config.yaml
n_layer: 9
d_model: 576
n_head: 9
n_kv_head: 9
head_dim: 64
d_mlp: 2304
vocab_size: 8192
activation: "swiglu"
norm: "rmsnorm"
norm_place: "pre"
norm_eps: 1e-06
positions: "rope"
rope_base: 10000.0
rope_fraction: 1.0
qk_norm: false
attn_scale: 0.125
bias: "none"
tie_embeddings: false
parallel_block: false
init: "orth"
init_std_qkv: 0.0183
init_std_o: 0.0
init_std_up: 0.0183
init_std_down: 0.0
optimizer: "muon_variant"
lr: 0.0091
lr_mult_o: 3.0
beta1: 0.95
lr_head: 0.00547
grad_clip: 0.5
warmup_steps: 200
schedule: "wsd"
decay_fraction: 0.568
decay_shape: "linear"
final_lr_fraction: 0.05
batch_tokens: [65536, 131072]
seq_len: 512
doc_mask: false
z_loss: 0.0001
train_tokens: 1136000000
steps: 11684
dataset: "wikipedia_en"
Each number is 50 + 10 x the weight over its row's rms, rounded and kept within 0 to 99. Layers, rows and columns count from 0. The size before them is the row's rms in percent of the matrix's.

# layer 6 MLP up, 2304x576, rms 0.172, rows 629-647, columns 432-503
103:66 48 48 48 38 37 47 50 44 49 56 48 72 49 55 46 50 42 25 54 35 31 65 56 45 41 52 53 69 47 48 43 61 56 27 50 43 41 51 41 52 44 34 54 55 45 57 42 42 48 64 60 45 50 63 39 33 65 50 32 66 57 49 63 57 57 45 42 46 65 66 52
105:35 50 49 60 40 40 44 51 47 44 51 63 39 53 56 53 57 47 49 58 54 56 35 44 59 48 37 40 35 57 45 42 29 49 36 47 52 43 53 66 63 42 42 53 46 46 62 57 62 56 42 54 47 69 59 39 35 50 40 57 46 64 45 61 66 47 51 42 52 72 36 49
097:58 26 54 62 58 39 29 47 55 50 69 61 47 42 40 42 65 53 42 30 58 58 48 52 42 70 53 73 56 48 59 59 30 48 51 44 48 48 42 34 46 47 54 50 54 55 40 50 54 69 49 49 62 63 52 40 45 47 58 61 41 54 59 45 60 50 49 46 30 56 55 71
103:76 41 54 47 53 56 62 47 51 55 43 36 29 47 51 43 36 57 37 47 46 27 43 37 70 53 49 66 40 23 69 38 52 54 62 52 36 63 46 45 55 54 55 53 41 49 45 49 52 43 53 55 39 52 56 60 49 42 55 55 31 49 53 66 27 58 54 64 64 51 57 55
098:41 46 66 66 55 50 26 73 44 44 57 48 44 57 57 49 54 45 51 45 56 50 56 52 66 42 43 48 46 58 48 73 61 55 54 54 58 46 59 50 62 42 51 54 55 50 66 52 50 44 49 36 51 40 55 55 52 70 55 44 63 39 47 60 36 61 51 54 51 45 56 47
093:59 48 42 54 48 58 51 42 44 45 52 33 37 51 44 56 47 63 53 39 54 47 56 53 52 67 46 56 55 33 30 57 48 46 36 35 44 57 63 50 54 48 47 60 50 55 37 53 28 37 36 48 50 46 55 61 42 50 52 37 57 65 45 51 52 53 66 43 39 64 45 68
101:57 53 58 58 24 45 43 62 40 60 64 39 52 45 44 44 49 36 40 34 44 28 36 60 43 54 54 47 48 52 42 47 44 51 56 52 65 40 35 60 43 50 64 38 65 57 53 67 61 40 58 73 52 50 54 39 45 36 48 39 67 13 51 47 60 54 57 62 40 30 42 44
097:41 49 70 58 42 40 60 56 60 42 40 45 42 67 19 57 41 58 43 44 61 49 67 58 52 36 69 73 46 54 47 53 57 50 58 83 41 33 47 40 54 49 62 42 47 48 42 67 47 31 28 61 54 43 34 36 47 34 55 47 46 46 42 40 37 48 61 49 51 46 41 47
105:56 61 48 50 25 52 48 60 54 41 49 29 35 51 51 36 54 40 69 63 46 47 54 36 58 55 45 48 57 58 59 50 56 47 36 69 29 61 47 50 50 51 46 51 37 56 40 52 44 53 42 55 59 54 48 43 52 58 22 73 65 40 58 59 66 45 41 55 69 47 50 43
100:51 54 57 37 60 48 54 33 44 64 42 39 41 56 64 48 63 57 40 43 57 58 44 58 70 54 22 49 45 44 49 51 48 54 58 44 54 43 45 41 31 38 27 28 48 62 45 45 54 52 48 41 49 58 39 50 38 33 65 57 58 51 43 47 36 47 49 34 50 35 49 54
101:46 57 60 59 45 42 39 55 58 53 46 55 49 59 38 48 49 55 59 38 35 52 31 55 52 36 42 37 46 51 30 67 52 63 53 42 47 67 36 49 57 37 31 45 47 52 39 60 37 51 47 57 52 58 60 42 41 44 50 41 44 55 49 55 52 58 47 53 38 41 52 41
095:55 40 48 47 57 38 43 38 38 55 54 37 28 55 53 24 57 44 40 56 39 41 64 19 50 67 61 50 35 31 42 46 44 67 46 59 50 46 52 45 45 44 50 57 44 71 50 54 55 48 52 60 49 53 44 47 65 52 45 53 31 54 47 48 54 36 50 41 59 68 63 40
102:56 55 38 51 30 46 53 57 56 36 54 45 28 42 45 38 51 58 40 38 45 51 49 45 53 69 41 45 45 60 54 43 28 38 57 62 50 27 45 54 55 57 39 47 53 29 49 60 63 54 61 50 44 49 35 39 39 41 52 47 34 47 57 40 47 52 61 73 61 50 37 68
103:57 55 48 57 41 68 43 48 55 57 33 51 30 39 56 61 57 60 51 36 59 63 55 60 48 51 51 54 54 45 46 55 59 43 59 57 60 61 62 51 35 41 51 52 47 51 58 62 36 56 41 59 49 47 59 60 44 58 53 65 65 65 57 46 42 47 38 53 69 54 55 45
104:55 61 49 45 60 44 65 45 53 66 49 49 57 52 19 56 59 52 61 63 59 40 48 36 40 45 53 62 31 50 56 41 58 59 51 55 46 45 45 50 49 38 60 60 66 36 64 58 48 41 38 43 59 64 64 39 45 48 66 70 45 55 40 42 53 44 45 43 48 37 58 55
102:58 64 33 48 37 46 57 50 49 47 57 57 40 66 53 51 61 55 37 51 43 45 43 51 37 55 44 50 56 68 56 60 53 40 39 43 33 64 61 46 31 34 51 46 47 40 49 39 54 53 46 55 48 46 57 54 49 52 52 68 58 60 48 39 44 56 42 50 32 34 46 43
098:60 36 44 60 68 39 45 37 64 47 45 39 76 50 40 51 57 56 66 51 55 48 62 39 44 48 62 57 48 60 57 66 52 59 46 65 54 56 65 37 50 31 61 55 30 57 58 52 32 60 54 26 52 55 40 68 51 36 59 53 45 63 41 60 57 53 63 60 32 57 40 52
094:40 47 51 37 65 33 57 46 51 25 32 56 64 62 33 70 32 45 52 46 43 36 44 48 58 52 52 35 37 61 45 44 56 65 41 51 66 43 76 33 59 32 59 42 70 38 71 47 56 33 46 59 50 62 64 61 56 67 57 62 24 44 57 34 50 48 45 65 45 55 42 67
101:47 36 61 64 47 65 53 60 55 67 62 66 43 46 34 51 61 41 46 23 34 47 60 55 38 55 34 48 43 67 45 61 52 56 61 41 37 38 42 52 51 40 70 86 56 48 42 34 69 39 51 51 43 56 50 53 59 46 48 48 71 47 33 42 41 43 42 46 49 63 44 38